config = dict(
    init='normal',
    schedule='wsd',
    decay_shape='linear',
)
Each number is 50 + 12 x the weight over its row's rms, rounded and kept within 0 to 99. Layers, rows and columns count from 0. The size before them is the row's rms in percent of the matrix's.

# layer 2 attention key, 384x256, rms 0.0778, rows 295-320, columns 0-127
094:37 48 54 46 42 25 52 61 64 30 62 44 59 39 56 25 72 56 64 41 53 53 60 63 30 32 28 54 44 22 50 71 61 69 40 41 51 39 72 66 62 40 55 31 41 59 36 50 76 68 41 61 39 48 36 39 46 41 39 42 52 38 61 66 22 46 59 40 60 49 62 50 68 44 52 34 57 41 41 51 56 36 71 56 52 45 29 50 60 34 67 30 66 51 51 42 75 24 65 43 47 41 61 60 32 56 37 29 39 37 30 56 52 57 48 56 53 39 43 34 35 48 52 35 40 50 46 60
088:68 65 47 43 49 34 73 39 24 64 48 47 42 62 32 32 42 65 46 58 53 45 46 34 50 39 34 31 59 58 39 42 41 47 74 71 51 40 58 57 64 62 66 48 58 63 54 55 53 27 49 16 36 57 43 76 65 59 57 58 42 46 71 41 35 62 56 58 46 79 52 65 42 35 53 51 59 74 53 55 38 44 51 56 40 44 46 54 58 62 73 48 40 34 34 78 37 39 50 56 56 58 50 51 42 63 39 70 78 63 45 28 31 69 57 42 42 66 49 50 26 58 42 63 63 33 38 60
066:48 60 39 72 53 58 48 41 49 51 54 53 46 40 47 54 45 34 49 55 49 38 34 50 46 46 40 53 59 40 55 82 66 52 37 55 23 59 44 53 54 40 57 60 18 62 68 57 57 60 69 50 69 51 62 45 47 68 42 55 58 42 60 60 52 48 53 44 69 51 35 58 15 67 45 37 33 52 45 48 51 38 35 59 50 48 45 59 67 62 65 53 52 43 49 52 60 44 51 58 58 67 69 49 47 54 53 72 40 61 54 62 54 39 57 61 65 39 29 45 62 31 59 56 26 47 37 47
144:56 75 37 54 40 48 82 53 26 53 47 35 50 42 46 44 52 31 48 57 48 19 58 38 54 31 46 43 57 52 37 48 61 61 34 60 30 53 41 59 46 77 47 63 40 68 61 55 52 29 53 42 69 69 53 55 64 24 64 35 58 44 64 25 41 28 62 72 43 55 49 65 55 55 49 45 66 76 54 53 30 53 38 55 44 31 43 40 56 43 64 54 47 18 42 53 56 35 63 34 41 47 46 36 57 46 61 47 64 49 45 44 50 57 41 48 49 31 53 33 24 37 49 78 72 32 43 45
097:63 73 46 48 46 54 71 46 14 54 43 40 47 41 53 49 53 41 34 62 48 32 52 35 52 44 45 49 63 55 51 48 59 54 47 67 36 51 26 42 47 64 59 48 42 64 53 58 59 24 55 48 50 70 65 57 70 44 42 43 51 37 70 27 48 50 60 64 55 62 48 68 31 48 58 39 57 70 64 56 29 44 35 57 35 36 41 53 67 52 49 51 45 26 37 53 56 49 47 56 44 55 57 43 51 65 47 64 76 55 40 50 52 49 56 50 57 34 50 32 24 47 55 71 54 41 31 47
090:29 46 54 52 60 41 62 41 55 45 42 58 54 52 21 54 63 43 56 63 46 52 67 43 36 49 50 03 46 68 48 60 45 46 33 50 67 40 45 63 55 45 67 67 67 48 64 68 54 48 42 40 58 34 44 59 40 37 68 56 33 40 38 58 61 64 54 57 44 46 44 42 34 62 42 47 76 67 46 38 26 34 40 45 54 29 34 43 60 51 57 46 51 51 68 65 64 48 46 45 30 39 34 33 60 45 47 67 54 52 57 57 43 68 39 29 59 49 71 45 53 40 52 55 67 46 58 42
104:70 46 56 60 44 36 58 36 41 47 46 48 33 63 34 75 45 39 53 46 31 46 58 57 49 58 49 34 59 57 30 38 72 48 48 78 60 49 49 63 41 56 64 61 52 24 51 36 21 60 40 46 51 51 69 32 53 41 49 54 43 57 54 52 65 43 39 52 35 35 64 28 56 53 55 72 53 42 45 47 37 48 46 53 49 70 54 26 50 60 51 54 71 46 58 21 50 43 55 61 66 48 52 63 51 54 29 38 51 54 53 53 51 39 77 51 53 62 56 37 40 51 50 51 44 50 49 34
089:43 28 58 51 47 41 57 53 67 55 45 59 37 37 43 39 41 41 50 40 37 48 58 37 49 71 49 56 37 36 50 57 58 63 44 62 38 49 41 55 41 69 48 37 36 51 42 59 56 39 28 56 57 38 40 51 49 23 37 60 42 47 29 70 56 61 46 78 34 45 54 65 73 48 54 59 54 58 34 24 31 43 26 53 31 58 82 49 53 48 46 42 71 40 50 67 51 47 57 55 61 35 39 41 49 40 36 23 53 58 41 79 49 42 63 77 68 49 29 47 49 44 55 51 52 45 53 48
096:64 36 64 64 72 42 46 55 50 51 33 64 55 33 56 38 29 64 54 40 53 48 58 28 48 54 62 36 54 40 58 41 54 38 41 46 53 54 45 35 50 30 72 52 54 34 43 51 58 56 25 54 42 65 35 64 59 65 36 30 51 45 54 40 41 72 37 52 76 69 46 42 60 40 55 36 29 45 49 58 51 56 59 51 56 53 70 48 64 43 42 28 50 48 65 62 30 64 32 57 42 45 46 66 46 63 44 64 37 57 67 46 39 48 62 55 61 50 42 51 51 39 63 57 56 57 42 32
101:62 48 46 46 62 81 40 58 65 47 56 53 35 49 35 58 64 54 56 54 41 45 44 48 46 61 55 56 56 52 49 50 84 42 69 59 43 64 55 47 45 28 52 43 62 43 54 41 47 49 73 39 34 41 57 39 54 58 43 63 62 56 48 51 59 54 76 61 47 42 67 48 48 52 47 66 41 63 72 41 40 57 56 94 43 65 57 31 59 56 62 44 46 69 43 53 48 34 43 76 53 54 21 46 44 41 65 64 84 50 47 40 53 40 74 57 64 48 52 63 45 45 44 55 54 54 44 49
101:31 39 53 63 51 35 55 77 43 71 53 59 61 58 65 38 36 57 52 48 49 31 55 56 60 35 36 57 41 43 32 44 51 62 55 58 51 48 46 73 40 62 51 23 30 32 55 33 47 45 40 65 50 70 37 50 50 59 55 47 47 61 47 61 47 30 46 55 63 59 58 59 55 57 45 29 72 41 26 42 76 44 49 45 49 27 61 49 12 65 70 84 65 42 61 49 41 55 39 64 39 24 64 39 73 38 50 31 31 50 52 66 44 58 55 70 25 58 48 47 59 70 40 18 58 41 58 48
093:72 42 35 39 70 45 56 31 53 43 54 42 63 53 38 60 55 46 64 38 62 50 60 31 38 43 44 33 45 56 45 54 39 75 43 73 62 63 49 49 58 52 57 61 56 44 66 42 46 49 33 47 61 65 65 52 55 46 56 50 44 42 44 54 57 65 37 33 61 67 49 23 57 32 52 49 54 60 43 45 39 42 72 47 52 39 49 36 47 27 55 51 64 44 57 38 43 60 52 56 79 71 29 69 43 49 04 61 43 45 62 36 44 65 56 47 30 55 74 41 48 53 28 51 51 45 38 66
092:75 48 46 33 37 30 56 48 55 86 40 61 53 46 59 58 53 32 46 41 39 62 52 54 42 42 53 27 56 43 60 29 28 61 65 54 84 41 47 72 49 51 60 61 50 44 55 57 35 37 62 50 39 39 66 46 43 51 34 63 54 48 55 44 44 44 32 64 58 56 60 45 64 54 62 47 46 58 51 47 35 47 40 60 55 48 39 55 50 54 49 40 67 51 42 71 62 74 42 67 54 53 52 67 44 70 55 50 52 44 54 53 52 48 29 57 49 49 73 32 39 76 35 58 55 19 42 51
095:68 56 63 49 56 49 48 46 70 57 49 47 51 46 49 34 42 69 46 37 38 47 61 25 57 49 33 36 58 50 44 54 46 65 59 23 46 29 36 50 52 60 42 51 47 44 38 65 59 68 44 42 54 50 53 47 51 50 40 41 42 44 46 60 50 77 46 46 61 34 46 63 50 57 31 42 25 53 42 60 49 41 53 61 15 59 67 47 28 38 58 44 54 53 50 47 34 42 60 57 59 37 43 34 50 32 81 53 71 36 45 36 39 40 31 53 58 59 54 40 32 64 42 53 32 50 42 40
087:60 56 47 32 49 52 51 52 61 64 47 40 40 36 59 52 52 46 64 29 45 46 74 46 45 31 63 71 47 37 58 62 54 56 49 82 41 59 50 49 44 45 32 46 66 68 60 43 47 44 60 35 55 59 47 52 39 40 52 55 52 53 47 62 58 28 35 49 34 46 74 59 69 66 62 65 46 55 61 56 51 57 42 72 59 58 50 28 44 68 51 60 26 56 57 60 41 43 46 66 69 55 50 69 65 40 49 35 58 50 50 52 28 40 46 69 52 60 69 81 41 50 45 58 48 43 29 20
092:44 38 42 55 68 48 51 29 50 65 40 46 40 40 43 56 47 65 56 48 45 61 44 58 45 57 49 60 68 69 38 61 78 43 55 44 43 41 47 38 47 37 75 60 32 50 45 49 62 52 55 64 32 32 51 53 45 59 23 57 42 43 54 38 28 51 45 35 68 34 55 34 45 69 47 61 48 63 42 54 54 65 43 49 33 57 52 55 58 74 52 58 55 53 60 49 61 43 73 72 63 28 49 59 53 77 62 70 39 51 44 28 33 36 55 57 70 52 47 60 60 39 59 43 53 39 56 49
087:34 35 70 46 54 49 36 78 53 54 28 51 50 44 56 49 65 40 53 48 39 48 63 50 41 27 37 71 51 58 50 17 52 61 51 52 60 30 68 48 75 52 57 64 47 58 28 56 56 59 46 59 61 63 37 39 50 56 59 46 66 54 28 44 55 27 37 76 64 50 50 41 65 63 57 54 51 62 43 40 48 48 54 41 59 63 63 62 41 49 62 58 49 42 51 59 43 50 50 46 44 69 46 34 39 58 60 53 42 51 24 46 35 76 54 47 44 32 74 60 54 52 47 57 59 47 58 48
089:67 54 56 34 74 60 45 62 47 59 62 34 35 33 52 55 68 40 62 50 39 52 29 45 56 55 23 33 44 66 35 58 52 55 60 71 44 71 53 56 70 31 43 44 49 60 40 38 61 43 28 40 37 25 58 57 53 73 39 40 43 52 52 67 25 63 50 65 32 50 55 48 30 48 42 75 47 84 71 68 52 29 35 45 74 37 48 51 53 41 71 45 45 66 47 40 38 45 59 41 41 39 35 36 32 54 43 46 39 60 52 31 67 57 44 58 61 84 61 38 57 52 65 38 33 55 42 44
098:38 53 41 55 54 39 58 47 47 87 39 64 51 23 32 53 42 45 42 57 54 70 27 45 50 39 55 69 46 54 51 57 37 57 66 60 67 57 40 56 48 43 65 46 43 65 52 50 52 49 58 43 52 56 33 49 62 49 36 40 42 23 62 46 38 19 57 46 42 58 48 57 49 48 40 58 38 59 51 56 46 75 42 40 48 48 49 51 71 53 41 73 29 53 39 60 82 69 29 58 41 45 50 64 47 36 60 63 57 45 61 37 70 35 66 41 60 52 52 58 22 41 70 51 45 63 52 64
099:60 59 58 52 41 56 38 18 39 38 51 29 56 47 38 66 55 59 45 77 50 33 48 63 61 44 58 51 69 60 41 57 59 48 60 44 44 35 62 34 62 44 57 43 61 57 46 27 61 53 51 78 57 40 55 66 41 39 59 67 41 46 40 52 59 61 51 37 50 49 56 54 48 73 63 26 15 49 41 56 43 53 35 51 32 60 55 45 66 59 61 39 55 49 86 48 63 55 48 72 42 48 46 36 42 54 60 69 24 47 50 57 26 49 32 38 39 35 61 49 52 42 51 51 56 53 74 53
093:64 50 38 51 37 47 41 50 52 40 59 65 46 60 74 69 52 42 48 54 54 43 48 45 59 68 41 54 47 63 62 53 30 46 40 44 39 65 48 48 48 51 44 53 20 45 26 48 52 38 46 74 34 46 46 42 50 48 71 68 58 50 61 44 46 34 35 58 54 75 50 40 44 27 57 38 32 56 75 34 59 58 37 43 44 66 61 54 32 34 68 57 53 48 50 47 46 31 55 57 43 49 44 53 32 48 39 34 31 95 56 52 71 63 41 62 17 57 40 45 57 36 61 46 74 60 61 47
096:31 36 56 52 46 68 63 23 41 71 48 31 76 45 44 50 70 37 47 33 48 62 50 54 63 47 40 44 51 54 68 64 65 50 56 64 55 44 39 52 31 40 36 57 57 30 30 47 50 49 52 57 36 41 48 40 58 59 57 62 40 54 66 48 76 63 40 19 51 32 56 53 48 65 64 36 45 48 65 47 52 38 65 44 38 51 58 49 50 53 42 46 61 44 63 40 56 62 45 59 38 40 52 51 55 47 45 59 43 48 69 57 56 26 41 39 55 50 64 51 47 48 54 61 73 60 38 47
098:39 41 56 58 83 51 48 67 41 44 29 45 69 63 65 50 42 55 30 40 66 55 37 59 60 35 65 59 41 56 23 37 41 36 49 65 62 29 63 34 41 73 48 43 50 40 59 44 59 47 68 36 52 55 58 39 48 52 61 52 57 57 43 46 47 38 38 58 62 65 54 68 36 54 55 40 41 44 52 47 56 70 48 51 64 37 56 47 62 44 34 46 59 45 45 39 48 62 40 61 43 36 36 38 46 53 58 45 59 46 43 66 30 71 46 39 40 43 65 51 50 54 39 62 63 55 55 51
091:62 50 54 63 30 64 40 30 45 45 47 40 48 42 44 34 25 36 79 55 51 35 48 53 55 44 41 48 47 76 44 57 68 44 68 68 53 63 48 52 51 59 35 22 28 67 67 56 61 50 57 43 42 32 55 23 53 59 51 77 41 51 48 44 64 49 45 54 12 45 55 43 49 62 39 63 44 52 43 46 49 51 62 47 63 42 25 37 41 57 43 75 39 56 54 49 36 49 32 58 46 55 38 31 48 43 69 46 57 62 51 36 41 37 67 60 66 50 66 43 44 61 52 67 32 48 61 45
092:31 50 53 42 57 60 54 29 52 46 46 74 44 85 41 40 46 39 35 49 41 53 45 57 37 56 58 51 49 64 37 66 41 61 24 53 65 60 46 35 45 59 27 44 47 50 55 43 65 43 56 55 59 57 38 65 47 57 58 73 43 61 68 41 60 57 43 54 28 51 53 31 57 22 71 49 30 70 52 68 59 40 48 46 42 41 49 51 22 57 49 51 63 51 54 53 63 42 55 73 43 51 66 28 54 51 39 50 36 42 48 40 55 62 52 41 47 59 36 51 65 64 68 51 68 35 60 32
122:44 44 57 73 57 31 17 77 66 49 57 72 66 48 67 54 42 56 59 48 60 62 54 64 45 55 59 45 38 40 44 43 38 43 43 35 62 42 67 53 58 39 40 35 53 24 48 39 54 64 56 57 47 36 47 57 31 49 60 59 47 79 32 73 50 57 51 47 53 60 47 43 73 36 39 42 33 38 39 59 73 75 55 41 52 58 70 53 38 36 55 61 49 60 55 47 34 59 40 46 64 58 50 70 51 38 55 37 37 53 42 39 56 53 48 47 35 72 61 54 76 52 47 34 55 58 61 50